Weights of a small GPT-style language model, trained from scratch on English Wikipedia.
Size: 13 layers, width 256, 3 heads of 64, MLP 1024 GELU, 10.3M parameters.
Training: 231M tokens, 7047 steps.
Each number is 500 + 25 x the weight over its row's rms, rounded and kept within 0 to 999. Layers, rows and columns count from 0. Numbers have three digits each. The size before them is the row's rms in percent of the matrix's.

# layer 8 MLP up, 1024x256, rms 0.135, rows 443-549, columns 128-191
104:491512515495513449519496504460513493515486529518536521518453517478528467472520507584508533510469465481462484476477511423527470508546502555533501539503498504558508464519496505496529516507511508
100:525498471496465564509469457445518490461454466476488484504483512495474499488463503537515527530517503542483530465505487550460502481523512517488527509493550484521537479463527499500518563507520513
104:499504450466451479475469553454527511509493460481512561501536509510498511468483466526514545494465527472519470496512475499539483480483520515540513522515502497451546498517515526527524531499558520
104:541489509530512500536516495527494537497467498469506527479473497487514497457514542530489503502509476489520461497515498488464497503544492493494500474499487450462475476504486472489490458509503498
107:464481461479435492502524497460478499478499521539517544512481485549515512498532477534513458500468518491510477482512586496500448497522485500511550548523522494514532488501530497502522555508535463
097:508515523473460462519513510512499472493487526475503478508474478528480430499460505485509531509477489522493483471544549540509506497486508456479509494505524449488524483493531488471485532493507486
122:529510493515505555507518508515479484497463465505502523535504518463512442523502521512506483467552528502493467525483514520451550480482527513548523493512558517527485517540507541494483462492464472
088:437482501481553496517534490483525520495476471486463527516467484541422493480511444509495525525524482523493506542551496483507522460480511513566520486472477512470511530495519519488489549519532480
103:481492488508482497542499534483506494475500522479493522485454492466542498470504527534542497490510459542563487479511539553478510470482472538526494476504466488531535503520444497454525547531485481
099:483462487493490514490518460537480561489515491517493482479473486521467504528472471499493449501503465502499496503533479529533514480437490498503486456499462495474497497493503518507527505492492458
100:482495438517477545520475518507498471498448471529490506531495526507446477538519498489536493529525515501445504457507536521480499498487467487486521495453468486503486490460494532490479489457489512
100:503480525476459528500492469491509471502499513466508527484466479527489522478475478491519560440496503479494479546527469515511463473480529507487512560512546510474485431473478515488464502474499462
103:485499509493520500502484486495491464474510496489536542520500534517492462522481489535474513541467513526508473513488552500445507543482474503491527548525503485502520520511458539478519475525482515
101:479490517493544488494505523539526480516500507522486483460532531448503484551489499489506481486487495500514498516503530526501545495475517478516434475493513521450510508555480476540484475466459506
109:473483497474485496516489490488534538522482491525455522527497512537506545537463504509473509524526514476505484534523474480518518539486434534471497500555512511507474536556504490483481498490452479
104:484521494485500488502527512509524509509525488473542520511497507513460470514454499505459517477522480506514483528549551465499495520477498502508497473498457514523510467483507539496458530494495492
103:512495489468522487512502490499500516530471526491492493465539515526517502543486512530514510453503465473491513505504485499499541472508519506505505460541497569491526499463494538495499446485561489
097:511488473529487502511477500507502448522519482467503499480535496518473475548471478503563523545510500534491530528528523483527529545490528503474507568477523477459501504496494507489486541516479463
083:512505483482505572483523486527522531503504512489548488482526529507503463505492519533478496465460478540511494481536521495477520516520484535492487454530510473454505492504458476473481489492512534
088:488515473519517535547522527491482509537522487501502554529489503520479562518485497550523533532480523478510477514509472531484482515507515502473525476490549557495534478444477483507492527516549481
100:510527510518469501507521517507480525511522525519506493504519521507485522460498555535450549469495487518525493523554476477489481506455474495513540483482531473491518535577489513507493530509521501
110:502534527493535526468539492498506502514537512511502491497441491434506494531511484520467476498466518507474486497504528534473496517531493479471515517499522515485528494491526465533519468526476537
104:499491525440527490530501499494470535490517480487489516497519570525486524525519500513431505543532487538504494516511467523500526513458463520486543469495494508495516511521506484475486492524464526
105:532508483478469490509502518484510459542533490498482517529578500488453499507465494498522487511533500498495456514543462507482471557533534498500473447550480470525523477426478507508464514564501557
099:486517464544517466489546467492498466514539508514485543512486523470487460500512496543491526511491514498462500492511472492474467472521531456490469550470507497543504495535509503515546478481506456
107:501493516511479480485504492514549513488489525480556483527512534474501519497521470474496465533505455490522529513540475513507497505500513462521509493502522501479497498498518486494504470459500477
107:472496498513471482505476459508503495447512496467494490557474530502512460503490449516502505525502479489499501524525481485555468527516520499506518524475533475502496505448493478498471543459488521
090:475508490493513516493493471497486517483524540478478477450469486542538527491540491558506495468495475548494467480551534452494456493495506546480498451516494527485474484518526494502508529481497522
097:472556505509487517478527507469441474551494472506497512484500509491492475537521414462491514471468491506554527487506508495507532497502484512461466538497493514524514461494480456487463568539497523
093:473535480475492520523483439473479507472495447506497547510531529461491461508453509501486501453511530484499521478526496514500493501497492496495496544555543463465529496486490539500472505446479487
103:507493509470480549457509473476522471505501490543511486515511474505491470522501496545543511499480457495491485511470511506509513509491504553565468533507501488526482553503508481493546502509502520
097:519500538490469461510521507517472497477532450489533493473491498490471497480489512503512524488468477517532471540518493502486522498522496540517552513495561529516536522469510477460478524516482508
095:496541495504524505516536524513470504501510483484475499541436465474529500527505505533479491521475452506491537462497465486521505498499471529507485510481477530518525497503524480511482552493510494
086:493480505503533488543503461495485544547442456536538534497503510538492466513464470526489505471474515560533494516472536476553503482491519516516510499446481473506479477498517547499484513513495495
105:496476484495483457503490536486531495508515517545507472453510494514510489550465459543534501459538530490468507558531515509470489567530490493512476460482491471491507453558517432518515437523497508
083:511536482481487521506517478507535521496486518521486482486484501565539511506509492476568512486460470530517513508508427462504494513470495509525480509476506510489483508490443452468504539517513522
097:470511509487498547522525487462435527514530515470529482455512475506527500528490496478523495511504473497500463523492521550490503479505526518526472521464517513486489438498493515513476518478526515
088:513464482488496485478502486493556479498522468510496527512485540519459492501537532492521497522526565473512507510477494463559501490508482511517509489535527518465486486494491462474554522463518502
095:559440483505467463525509474488469513500569475514474476543484482475451478473515470548526490515493474522506476481491526469512453539464539567477461530480554463507493495466497469493502486480533534
099:505548486504509488504464483486496460504469530501492531497490527510516482507513500513483520508466506481483512518518471533491490505520486549513489548480504517461509488467492541518471489455468488
103:443484490486495490515504543505489508556453471474525496495508493501469524479501522490492486461571568478512502480492458525513504543540520500498503496526538472515506468554496534489505498482499481
102:515483477485532489527514500474522511510482532500496479503524496518475475485482494545455451512508542490500473525494505501472533496505471512423521550509494520494485471485501466507481522493524507
101:510516446508481543527468526484493485455507508491524520534548527494483495502491491518494517480529472503502553549523501534493504526515508499502467517467508481518448520525517524484503522477496484
110:518487512482474520537515434528497470513484493554445499512533493468465486519510481495518478473537526565485517495485513563519504473499496509525513489498470495467490483541517508494468497511485492
103:502526467494486522484526525474489455509504518536516508483484559484517498497469519490481506515483468483496504457495493489500496460492522488512510526502526496528449522511488460495447511509506482
100:492539511564479514536502478510557511510532486500473505511520500513523486544489521503492502542515523520504481531514469518512481515494458494490500465538558488538497468478485505455482498477479502
103:495499501495481493508524487512463498490484491533536522486483468520527522484518497485490502494536534503472517459525492529537528476506472523452524482525522515477489493509488453511496464470490543
098:502505499512527503529451497478485507489500542494511486493505487535522483502484461531499533527525483491486461536517516519483499497485500505488432498508489538497517499493479502499527511504502501
104:479500507470547488503524529467512523511467505485519551568476494489500515516499487479507504481446498526498446526550513513469452532485501503475524466500482553532503499493496457544460519485533503
104:525579456463509504532497540510542524459535503475487468481466548469537536489543553520450480490468510498492509461535524549515515543530499472479522509528535512496479452534513467480480486486500495
105:495501478498489552497528472506506468475522482527499460519534513522526501457480485510530503514483508558517481533565499522483488533527510442476504478509489536474512514523517504498535493503504508
096:485538535517466453500509458514498531487532448492523506513561462528467480512490502478501552460525475484501525510508504476525491488533482490511525491462454506533482451510481462505469517487518459
095:470532483509466535536499469468494468488544490538511544481506515539463487457436517504523513504542518482499516498526499482531526485524451523526531488515514500446533508519506492536519481513492467
095:475557506512533538514507495521499509500520532530520494520438443450475494485501536465544486527516490520507509484487484530468494538467468558514462481446492467506495491481492570503477496526563492
093:454507524511518489479535524504509483490547495479443504493510515516509466499511489480459504481536525507480486533485566489503533499460491492488528513506521497469523515509499505491517546508511543
101:453527514516481507533473515506505500460551484516534543509486502490495521560515475460506479501502487466530458475519479482509515523484524498529450469490450549533469486544471541484494533493528499
101:526519512511435489484518502494513504472504498494514488480535533524507520449481542522472507486518565462513485511509542474492466535484497500532462534486515535497486463523539491495482505483478514
090:480519496507506524520463513464490454523446505508474515529477453520513453483542481482491491512533491510495487487485501465473490498517504535461512561485523493486500505496537526488486513538508511
099:513513510556535499497480539517479477489514504528497477520533567475523520470528541532488563484525504504511490515470508539500494461474544519513515505501477495495579465468500528498470485513508484
102:507532469490464516469528490507527520491516480455533531511495504468478533533511516493489500507502516543448456514474490480506478491518516527510513509490538492525529487534507532457498474503520538
099:503558555490475521475522500527477507498461549523481492478499522476533475448498506519485503460528530477502471526523517477534536504508491476522538494484505577496523515522513492498522545461474512
108:486506505520530486494498482503523487499439491484484501527515558491510521476522447485508538435463490484544506514449460473512516483511530498536475485525464500541483511474472464494448501524522495
101:467486485514507524538533527523495520491528521505530569519481492491492515540488489484507498516505475473547507491518446505472532506513487499487493473532502491497519497503518501479484517535509506
107:567525545468471568492470486471537512455507479541531503452497519501492516444459509530509488480514548498473514514507538518490498491508502490500487498478529494532493480493507500478528513497501487
100:523488495485471493479462503511511540479510502530537521490494510497526478536517496506471482477507494525511462496496510498508535528463532509464507466509478474567502478499491505504498544515510439
093:506494516485480498526545503556504517525491466501460506515573479503481485470503534505461516515567500493538511467489485483531487542512499477440514511490524474527542510507438490488518517545499502
102:494507497516509515491479481505463468488499535490476578497498493491460493464488519521461511500498468430517504540486530479476500466509497464474496526472492508532500487539477524520494485490523465
103:440496487499507508539535499512543510524482531493497493525517515491491506519501491456467484505502460511465505511527543466548543540472485485484581518543473509525505509490481503490485495506524504
096:522524515489502503490521503544485512518495472469509492528508483482501513498533511516542509491510467523497470525507484492450496471480482479517501490512495517477502490528516478500467478507477512
098:478524523528478491529478511503491541505493461498549563488504468483475467515505467513439472505525534517484528461448523512520488529501463496502520510533529498491476478517494487514488515491539505
097:493471518506450502502476520493509471497512491465516486505501463520497465500517496475462515465443491519511515511513489505501514522461490488498474527483480514456510494492522519526503526462485533
104:567472569517463498484473529521501484508509528492509498534545513490504492531511525505528474489502494473552492500528499475488508442521540522504482497488457520493564506469485506500538466489527495
108:538489548487512465498499552498506498470501505469519481453540483520471515527535467526541489485532477496462506513495513577521543489499491462492506455517531542484520476476507488497512459493496543
091:533496525491446505498516460506484489469521481500466476553479480499440474541509473476490533449488518499534485512516495484505492488490536479528475545502505542473511532544540497495476481480512469
092:455507486487480493515490521496511505471514471552488514513497528477502486504469447503530543478517520459515493497475520502474435471529512502584493519506559508514505534502518494470475492504504464
094:496494517473523422486479535485484481506494506508535521475506514536538493476483447476507506500504484510486432521521477535543500478501477532462521487454503522510485506474490507468512495515544496
105:525502493501503511523531461499455441486529479503500531486540505500516455503497531493520530496466454508485499489465558493484482488510463450461552525473519485527514531498499499475499452499489517
090:510494524467506512534512509490524447533509480515528487454489467520513536442538537522523481467514517525563477525521490484498494483457508477491515476499493501501484507497522501520506504524499518
103:507507481499544458529491493516469487514503467501511484495452513450497469511563501484518508534499489490489478526481512506522469507497461519469514485452490512508476515524520541527485553480490525
089:512474499497496492504561503501475524453473524475498484494508504497462473537505468509489497489500472487518513469494501510517493518494521500539481521524503463480501541494472491516506446542526460
104:473479477554519506494503504521480541487477480559494498480484509508525486557462505513542542459467496477565511519519492505482501526507441489455525531500540515443534521502487493509493558498498476
088:509471462507452505520512499514482513510484512460512521473487496489497497504524491517485487490505505523459508489516535507511505502515514464436503475566537476478461516511506517479512419497455446
098:483507512487486480507498485503533520528483467463505474467493511505535510512496531517498477529484468465533509532531470497502513514483533515519531527511528483457507480479510475512514526500512451
080:470500491495500436517555529513522505523500446464497550501537494507474472492483540558471467512550489565492443502477507501511530485491499503511526488527532515548495538448508465511471536504526537
105:513482478534492509507500499476530529463484483515476523500487455471518517506484453515511514457498441478524511504484512515493532519473511525499502519481535495464472538505497476482528470505481527
101:500496479526516484487490500474484522502501484501492446490508553567497523499481546463479496505492521494516470488491511486479501491466499506503513490556522466533490496501493530502517480506492462
098:509482474548465481484447490471517471459524471483494565515517480516520495487489486523508526530505507451540475543511532501509491481510477556510522505519552520503512471557491529513489526491470519
099:455540532533482475538495468482512529512485509512490529519507537480497499502470466494505493478530474478490492491490510474502460491519504486528523517526490479507496521488526481532452514557508493
088:495444542504507546486510492526491493505476475527502521508495506480518481499492470496504495548536467535522534572452527485484487501525465474478501510538521539510482509479520504492487493522523490
104:484504459462489511515498492560478503467498516468527504497506486507510481506527543442490541544565490457485509471502516500514484516509534486450456490508484511473485484494483441495546489474486549
082:490533520495494502460514541508467474482518484551488518493532517490536515490494539496525549481487525473545486473506495481521512518479498513494565520491496518480460532461487555506509508526507531
104:501468555512447478530491502496487474480482499491490499531517473505553511491525539528538535481495479499523478487473507503477528491467523517505519482535519449508476521554498478468506497530512430
090:524519486439475499519472521507520524498523475498509477467518498503482543486497510480523494503521489515488448504509479487502471471497497555535477534513513502547451532468518506491532498497521516
105:483463524498518470463492515461519501495534474509505503459539506505461505484475519506487489456541535490486476496521488501465506486485508516518483491494506518481501480501523504538486475507513474
102:540530461523496490493470502439469493526528487522510492492500499511466489502523482474490504513471478469539467457516455521510496531500482528455492487474501516544516527496456465493505487486478528
089:493472526493504486498548521525523505488506522499475544509460511491473544506517517528501521500465500473505488501480460495508528512499521518477525472522493510507507489492523472490482496525513513
106:479518534475520478523494467459520513515542471475535468509495503520514523517473509476511483482475494534521524486497503504526454454535538469485544484501499533544471492503511455513520467479469472
105:510480508476500507508454495507444476536478490498473518525461578466458509466517492513504544489544510483504491547549492504530538473502505446516512485462508479524501466516499482501528493531485435
095:493520532478494482530497534495473485524495501516469489485488505463471477457529517524499516501555493486500543515499474497497502552499558499492543494482519512522521506514498496485484523492447498
101:544474544478511483483484517483518540505493506468517477473513545539465498470489496495495500498507484485499499519459491495511451520492554430499498501510508539482484504482528516518520501499514479
103:497484455516467488513515556484475532477503478509508478476444516541496521510519497513494466496498528524474551496510542497502495542519512511482465481500507518485496481494443521480509527435544555
103:486520499506507505505513485474533495506508508471513500504512527431489496522481535555481481462528521520470457457518527474508492517503511538498509508500492478511521486498457488527514499495522513
102:527498491486497499501504483468487502534504469491491478537483514489489513555498524506534471516506507517482512491541473510519536542504552551528465548521512478438475487523486506500510509495531482
109:517489505476486494517455504506493481516503501451498552481525477535496482516494484429454515465512475520478489488532538532490479540520473508504545488486506457520512525492481521525453454526478498
102:530499487476526499448510483486456523489461497507527524553469501535526502491468472499461525550478540515494503499492539512508499497484548451487480509509474515470523459490519484550531552492520474
110:507529466508532473468479497454525516471518505491532511540479509510460497490485502537490515435472519477525504479512517534507521469504461518558521498525539465539472433500507475522537543472446491
106:452468493524466498479493517530484548500527491487471513515528484521491499492507485474507515465461458479516494519465476470533500494537467519523529500476495509500513518512541463543498488494521507
# layer 8 MLP down (transposed), 1024x256, rms 0.124, rows 443-549, columns 128-191
108:535512541475528504495492525503489512545465550486494518493465485516500523465480518501515488467556490498486522489505522538479504496470498470464444508479464532467472520480474457544449466477504492
105:511546472468506548508524506532545484468493465559501508510463489467509496497489512506477455499509531482496547526513530457482479494499495506510506490503490481517520521516530470472505495523509543
117:544477499528518526500514474472500503515486500480532439501493498539495514539464499505487492530520479540498497552486497506525503516492477518497485484495516528483531508593519441508488499509508473
111:529499474490507516521517493542484517503462517508464475465491471499501502527491535511485488527527499524491534475507487499521488417517493486497498472478493510498498510537505527487487501531516470
107:494490516483499470511527502485489530495505488537458503502481483481478537540507512481476486532492482489506520513534529516483504473508529461509544491523496472523489532518430484482457492494491497
097:526504529523553488488490561507488521499567516511489509508514526458555473493511499490523526541484493508436509493506494498531500473527495500552489506499505510505486509500495503525540520438491478
124:552451510501540501517484501438543494501500455505500546519482492520484518519509542497546537525476501484515519525503477526479514488469493495522523533523428477511501495512476502508493424513466508
091:568501517511509515515483504522509513459535520476518519535512496493458505518476541506488465482497495517498494527534524497501488483535509480481554515526473500468470489448529488501496484513471506
097:537456433563506515487466484462514514544478519453478513504538484518501490503494536477507491511513499486513505505509457477513483485502485499530487482498434471509472528510504575544511406516479532
095:543492570511492482470499520487502485519538534533521512485502511522547543520511511497487478452494455472518484570531511542485510521478454509500539516475504484495462498493518480506488478480527466
100:488438534487539480441443508497518451464486493498497479510475475518515540531477481473519548467491497496511533525479491513504501518505531505530545472518502504525479461486465473483469448486469467
096:467482502498542477480538509510459457470509499502468521471496472511494514509469522496468442488502504522522529476484520491460493502520452468473499490528507510499516546519503513511467493487465510
099:556486503494521445491483490531478475521566479497451504520518482495552508546467498508494501460517494443499489491507478473522546481462489508508476489542497503510491492467487514471496481497490519
100:535526513544549493459498493519493471504507504546494472514507463526488436503466468513536492489501498506485556492514489506493488517463496527478498460502485497518515512521500499489495527476499554
107:502492500479509465461539510504511525504526528501492512476516480497486466498523468540495470522519469495494447499504470540542470522478493480510508500498509534500505505477489580481496465473537486
110:510535451482507479482538532486550504501524468512537555466522488507541487500528473460469543512482523499499528476514518514477512516514475501479485522526510524532458462492530522523468551498503491
094:498528531524475463521508499522511465476496487489539497501478446505532530439485440499472522506537500491485506499459496477538521479497518519493527497533506515494479501523526459460497515517490509
094:513513517490526484513519489491473538481494481475505488521487479530501523500492475490498476508497485481507474517603471490516508483519458514480468493521483512545490499515480494533478506537517490
078:527467486499498498527485483502483511486496524487491496555489490468492497509504454483480498465493510500468489509480497488503487462488471473517523486464528474533450501498520512534511525506501451
089:515480510482469482497545474477537496519483470457513460459502472475519554509490519512528475456486493486521507500530516522515497489476466462484519502542500518529503492522490487470519521519482531
100:486487487480508541478536512509504498512501525492476521493523474541520492510507486491497519510520555512471522496462508476498511520524478513526493474549481513491510512553501547493454484505518507
106:467512461502508498491507507521489507481487476534486492527544554470507514475506457460470484521489493523502456473512527480490502550466508498454504493519477528500515483498513517474457542508529483
102:548483523498501517501500512496485518504519494508493501501507510556482487502489479517489505479520527520551485551528471518470533495464485465440501514487519504490515486478511480512492497491464485
112:526450532486504516471549489444516463508516481494470542469482467497484450490496520532488480495509490526481478535505511494494512557509506525468533543529472446509521495494507509505518440556537514
095:511490513498494520523498536494495512490515514478496460526521505518481522515500490509524494497476503497505536575453501496497490479495492475473502516480480499477505493496498455444472567469471478
100:499482503479504513484491492530464508528485488465474480528503501480540492479487512558503503487537513511494509469481491516485458517511485525508513521475553512467483543537508532466491506570483463
113:509529506467489469498467510558475503483482513495510488493498487527515503527509504490478524492557521521483488495463475531476500521489518478480480538502487509461510542508540484485485498506499506
089:476504491440492485487458510494498500497502476490484511508504490509469474450503487447558498511496497515500478522536525515537521527505513453500463481441473453495507512524516535544483506456504507
096:504502501506459529484498508487528464463505504486445457512470520539491524505511517464476471511474481478471470494487446481491485476509474494493492525495510495557510532497493521472526535490451530
092:515484502502498508529474502543519490514454560514510485531485516500455549495480500477513479513543565502487516522530485490502502502517487478507504554486458464485470507487477522459535512511531503
097:503509442460486502477532528535512489492536494509500481484513490485523484471475471517489490585464512498524505501508515552508501537508513552484509519473464532514463499518496541475488471479435512
090:482509493525554529508456475501501467505491507481496503484490473520537506504513452514503473516550487473480505500448480508514529495491454487505476507502488473518477531503511511472485502476480487
091:510522466497501528519497474494510522539467506477485511538473473513490511514519481565455438495507474487518493542549518536520534485475481501490484492482503475524502494493484521464526548489492439
084:493496514527455494451510549509514551472504541487491523502513464507472468508512476509532461456534504474483451481560481509476504497518483475539481522515521514483523531528473481529525490491495447
099:484468536528482502504465505525523520525520492490544526504457474498516513525520509476436493511495504493500540527483505536509510506474516504504506507451510476550499538458479459512509473495494506
089:521482508539510477508539508530505473520498519461503544525514466455481500490506505506501479489478480467478466472482562511487512451511489480545566496522494474467466504503493527488498472514542493
097:498461500502516459528457516457436507506459491491514549503508507504497501534455506527499542506507519501512533488508525450463495493495519555488505440500535462524519486495509523528514489477458480
096:492500554485487519482507545529465484476493510480510495509507537483500489485504473538481472492511454460485520494500511551472484477473479454493473530495472518453535535544512486538495510521515487
096:521517494539444499515463479537481487495492504490542518491495486524475496508473484512508479479570481497490496492498517530499515523497510486514474507493509511501452498523490484511489504523486537
100:486480530495493530526511500485440505503458486515481496516515502512482471521467543488502475503462494505485480527516489486521509485519517517459490482454486507497510531508504482514518500473456469
103:539529505509496473533533514489507502521473486528505510513515490494484501461502511526520518510473494539487536503510479521474528479446531494542510463525490511508512528529483521503484522515501500
102:505471520542521548486444498504508516471494466487458527470482521499545488489472466490501510492524520478495481490536459480450476527506515526496482544518501502475491501528524469540500502522498521
097:482530519494528497504505480504498500524453515458487502478542495503513502525467497553466485470498519481438459472469533491537497531496527500504500528561497512535547532505467479454512547506531454
109:511490518460490435470530531486514506507482501532512545478490527516546454475490507482516514518462496506500539522479496510491506473496537527509501536453475491470517509481480514472572496512510507
105:495486492530450511475507501480486499519473494480461489468538467481466532522513483497515531456525537515494523503492549443493501464478493489503510464472505471508531482484507475528491486493508495
098:481475528520525506488518505492491481508515501464493471458540500520501494495494523468513456532503555493474512475514492511541497481497518496510494497457517472495459536483501485475504482519556556
103:471476481510491549512513543503516459506510550530525538534507490464540483479489536486493472482460521520429464502473520494442529512437529498590502494494528520498486485461433507500524528508474483
097:480538530485505467480514505517470494518491499508552472517512521490470481469472533494471541462500559483535500519498502513492492492513486501493487535464483508516531487492485534483496489467481500
102:500489495478449496418500533488528502519513491469510544552522487477480513488541481515535485544574476526523429520523514509504499513498535506487478504529468497475512524490533511533493499500496521
098:497491497498526484480491447457505509474488488514467510475506455515507467483490561459539539507494487540513469504473463529460517485499490470480478494518511532537485472465515545490525518515490519
098:511573554478468519501524483459512455508477503494483483486499523512489539518523483546484496521524491465479495505507491500533488487515467462513489510550495478475531524479520523468482474499543492
099:471513534456545531483501497487503490497501517507495482514492521519464521483516511532499459522557491545496488519514490477488504458455501474503521461515529527493520501469522487494466468491529541
094:580505494469468490504494532516519486459496500474506525509523513485497459546526471504514447440542525474474509520548521495472517494499523502489494486538520483462537516467484498500511496538501463
093:477485520499475487520504434527464528479484490498534456527551481506485488513527469539516542504518515456495484500527559488485475486443523468449484485475491513451508495497554467484500537492515500
097:503492480465502523517528492515494501506485531469486489536495523470447520492550485511576489515482463524471517501479486504500520482478503472518511535511460487513459519474527492513471537472516487
098:524496509488545448528487495466495453502517533499480519520509475502521510503511494547483502490520511451479484461466498498520486456520494528491497517534451511473519496486517541485534446490502515
089:455496471497569506499526566527494490497467494472560463524505495466484523544518526444564499483530479506524506514510518522507509506505497519489511536539520500521568517478500484501516496481494521
095:495456491527482484460550517482495492487552513489525468562490521480488507476541535511490502463507511493516525500567483564516485516530491497498464467499499495472492507504485442518516514520501487
101:481486478489499505462517480495466505487484491543471448493535491539485491491525469522484520449514500508496480495498483491529506486578508508511523480492451491516529525496482517479525542524481468
107:465466517500517460478528437516462498492516474485497534514509503525473528448475493456506521465476499516516487526500474505503490484541506485470502544505515460506476492527510486489502542475477499
099:527482468502489521482466513517525445460480494421456487501502516496508474492493528514506566496489498551525486503524484499503485438496517482497490518471475488484518508467538540469498474593488562
120:473503485470489478457516514493486527490511473508461549512493537517487533515492458507481480456478550507462536450498544531510520528547502501535527545510553512564513487484472496488478525500513491
099:497494494533524496501525473504488447496502498458497534531560548481472520499497476457509531513519474510474511493515478515501521496485467509504488527505503486481506480448499500549522522472493481
099:484513462514543492476488462486509501504456544505509505536508509480546471531480524492490532488483513464493524522521534529520513511492503524487494514517439484490470497507489488499493466504489509
099:501510520505487462481526519488500502520471515531484550444529516506496512459523524494496485510498494453460474533513523528489500477515523484501529519492475492451499499525516491511473546501485510
097:540491495498466498492506488500533519555508490519480447509492506448532502531465466486462502473522477478477505511553494460483471483478514513524495506549442496502487506549498512517526454479497480
098:497481441537489490497516528501526482464467494480494521474507476503504508515472499459530498494505512520513506499525488517516532533523528515534518505500496468516455502499514476459499462514500477
109:529502495537536511487528473500489485471558503483526509494510510518528545535517503463498482486521476476521467489463509510490490497520477532467471501509511540482500529466497512511506534482477483
095:489506487527500502466503472478466490555491527506518492535462492548522488495514498498486520475441478491465526487525474458522501498541548496489497492483470480523489513487499552493527506484500502
102:502474519519517469474510519474518508510515502475509485498526500471503471480506507470521455487497516452472485481518516499469514522500472489528474465485489510483482493498537484542513499490461502
105:494506503463516512454474497504486498461499504517442532458479458504454504508504502489464474512535538467537467501526465482525493505500504457502490528520471468548501490493459481482490479543506488
094:502482445474505442507458475526450499495487512524489525501506526522514468482531506504460546496536504507494525507485508503502491490485493492492532524516476486514504513486502511495501534519506512
112:527504494468519462490486516439485466495507478487517488503490492491487544499468544550438505493519470503492473476510480491493499497525549482494509475481538485434468504506522515513492494490482486
098:495492495503484494446499482497490511511490513518509530491492492460472496508506520486542517525466505488509505526515509488488483504490556456467525526498420464492506468466478479474460497491522501
096:510515508518510492533481457527489498510458509507490514527526459466514501437513506487524488486486500474498522572537506539513470492486466455493493469499526507501504469491470528543531501488493505
086:496474477536521470510527500520507543489504466517460510564483469538485523521478516519506499460475525474517479507505558466445507463514552534504469485532544480496471512530483506513490469533490500
104:494499503538525504515528464509469507549512494485495487504484479507533510489486486469484501497522498464502507504507487548551472538482494452494495478490522520474458473506514499510516494515489505
094:498461509519520498469496488524479547470550515475484487527486533427425538507526492514517466485554514512522503520496567499476520526479505500512508515511514487521501516531504501524450524488517496
109:536472499496528504510482506473529504512477517505488491539493552532565525567457535482468488519508490477480477528510473483458511511496514493521481503522509536518525507550517521521516489474505527
097:476538484509492493510461479499490478527535530491476498496468499509447514523517491465495538470489478483512478491527514502542488505524472479526518481467483498533505502539498478493462516505481511
095:524487543453496483486472508520498491553479498516481522504481489479512473475519546497490518528522490482488510489500511504526503522498556493497510540505483510481496494479505471434480418512523506
096:485487474451548501491495477475526484540552481492521514495511494526453482494472483493477442489499489521506537523489482503509495442482480494453505489531483511502480497502528467498482525472498517
097:509527489502542489505458580517481471486484514509484525496477419492497546531494472478499537469561491489460530489499532473484452465498480460533541496531507497497478489480508520457460507488511483
091:516507454496516490532484538466496505537523494526521513530507440492482470549509469508544500458516504468502533531502513447462544482449540453521474475470513506496480496516487486514521538492537464
090:525481526507521508500517486476495540526528500488488514466496494508452526523474498489469529507468510476500538466474493482496470515486538510545538571537506532493500536493499533425530477476498529
090:464538487492493525467443440507535485492520498492506488515512449474489527522547492513468529481485542495498473528487506473515486497493480549515491475493453526481508537511529493501454487548478492
095:492515482504498507490556524553496482492516511455478477497494492473550517491519469538537467506458497519492495480528472516493532549489474467513527468543492510502499496463495466493516521491524452
100:516523499526463511552503495507436502513527481514484472462529500479509475497531522496532475484440509470484524486490504486477492442513489496472477492519485526491519476481509475487520510507488502
086:522529502506507508459519546503478489506508566505493520473510516470565436521480509511482503488520508528475529492525515548511485516483512491538472537499489510477501468484472515495484515523490509
094:526526477512486502479532448508529472515495501480520485506511546541503520506512510524517519506496496534503522520499491527487530454552515478483450475515426512538504513510482518503519492539507451
079:533483469477475518514526548494503517496498518516550469522449490488483489506483486495515456478486520505463484510508519522466494514514506488507414486499517484511505492529468498477474540431507536
101:529529535503496489504521487487486534508505481506467489460511481499493549478509506492483453485521508509539533492492477481525518506538467523442512496506495470513531484482486495522528514479432502
084:505456549526517508521513467522509502504521543480496495508478518487470485512494520495475506485462529492542559504490518503537548513477492457530491507481444492465534487518478480499505495494486496
102:501489524487502490480484460512505490495497547478469551504525504525540542496463487495536500510491495479519451513531502463479484456515503463492497520513427496502504508482520484520466496502485588
100:486519481537433493502510534480491490460484469496505531493501500496547496495424508554512499527479501523471520447473579516497518489485498470498476520515561503494518509491524500507533491470510514
096:478468493544468562497501463478506538486492505472505488482514446502469519494472483515494500472520457486491472485492510478492496497469501481468526503520424460487534502523509497511546478479492457
100:467523454461523506477505481510546518489490556527488494490470493509512521513473470455510465489529520547465513480506489481454511506491546550525507484494518517524483499518546482501536462513495519
109:501523486500508513516490494504485471470535495553512504480510496535509508496511510493551451550490528494523516479484500505483496479465472526523503485507505512513502498501474503518511556531526526
095:483503474539546490545476489514553518499473528518451508517504485523472525473523500526535533492502479501511497487484506535481525476485475465512458437521483519467452492527477537480517512512497482
098:517487481530494506470450493521517470502478491514531512477532486501509510505475451476521491524475556480480527496477468476521534464505539498540480482513542448490451451498508528522492469555439494
103:512477542517526511497435490497486462492470526536541466534513487487503541500477471492490521519532491518467520536458478499491436539497470509469485494495494521475494521514495526498501501501487463
096:473485548463524495514508476474549506518501501459470545504530495479515468484499478489519507487526513515532511515491490489491513500498505523520508498486524492463525541507443531519494442455506469
102:493439519508548490506463487493564465496541460469465537497497492484524477511504531515506498480511507523490508524494488512501516452477446471517510454512479532509472490498502525530504489506545494
115:502456490522540483510487523517461487551508464479518487450523491498493511506470454468531507457508488501493498511529521508484498528506461491492502470476507539527486514517511498499520523489494494
105:529476506509505463522514509491501487490497479481493527469521519524532515522456467498517519509465509483536482537481513517487561474522477489516502516543500503528476519480504477492505516523537527
109:535487475490494458473476499509503464505494502471521525484492486550485503453495523536468528538501498525524524499415493498525512487495492486516542496518501471485536545508508493503489479454504506
107:525507510497461510524496546502444510516533547469469540492556464533533490557479507509503474488487480434491547477508503494500489547500506516532518488481502525472525468491508535508495488474491475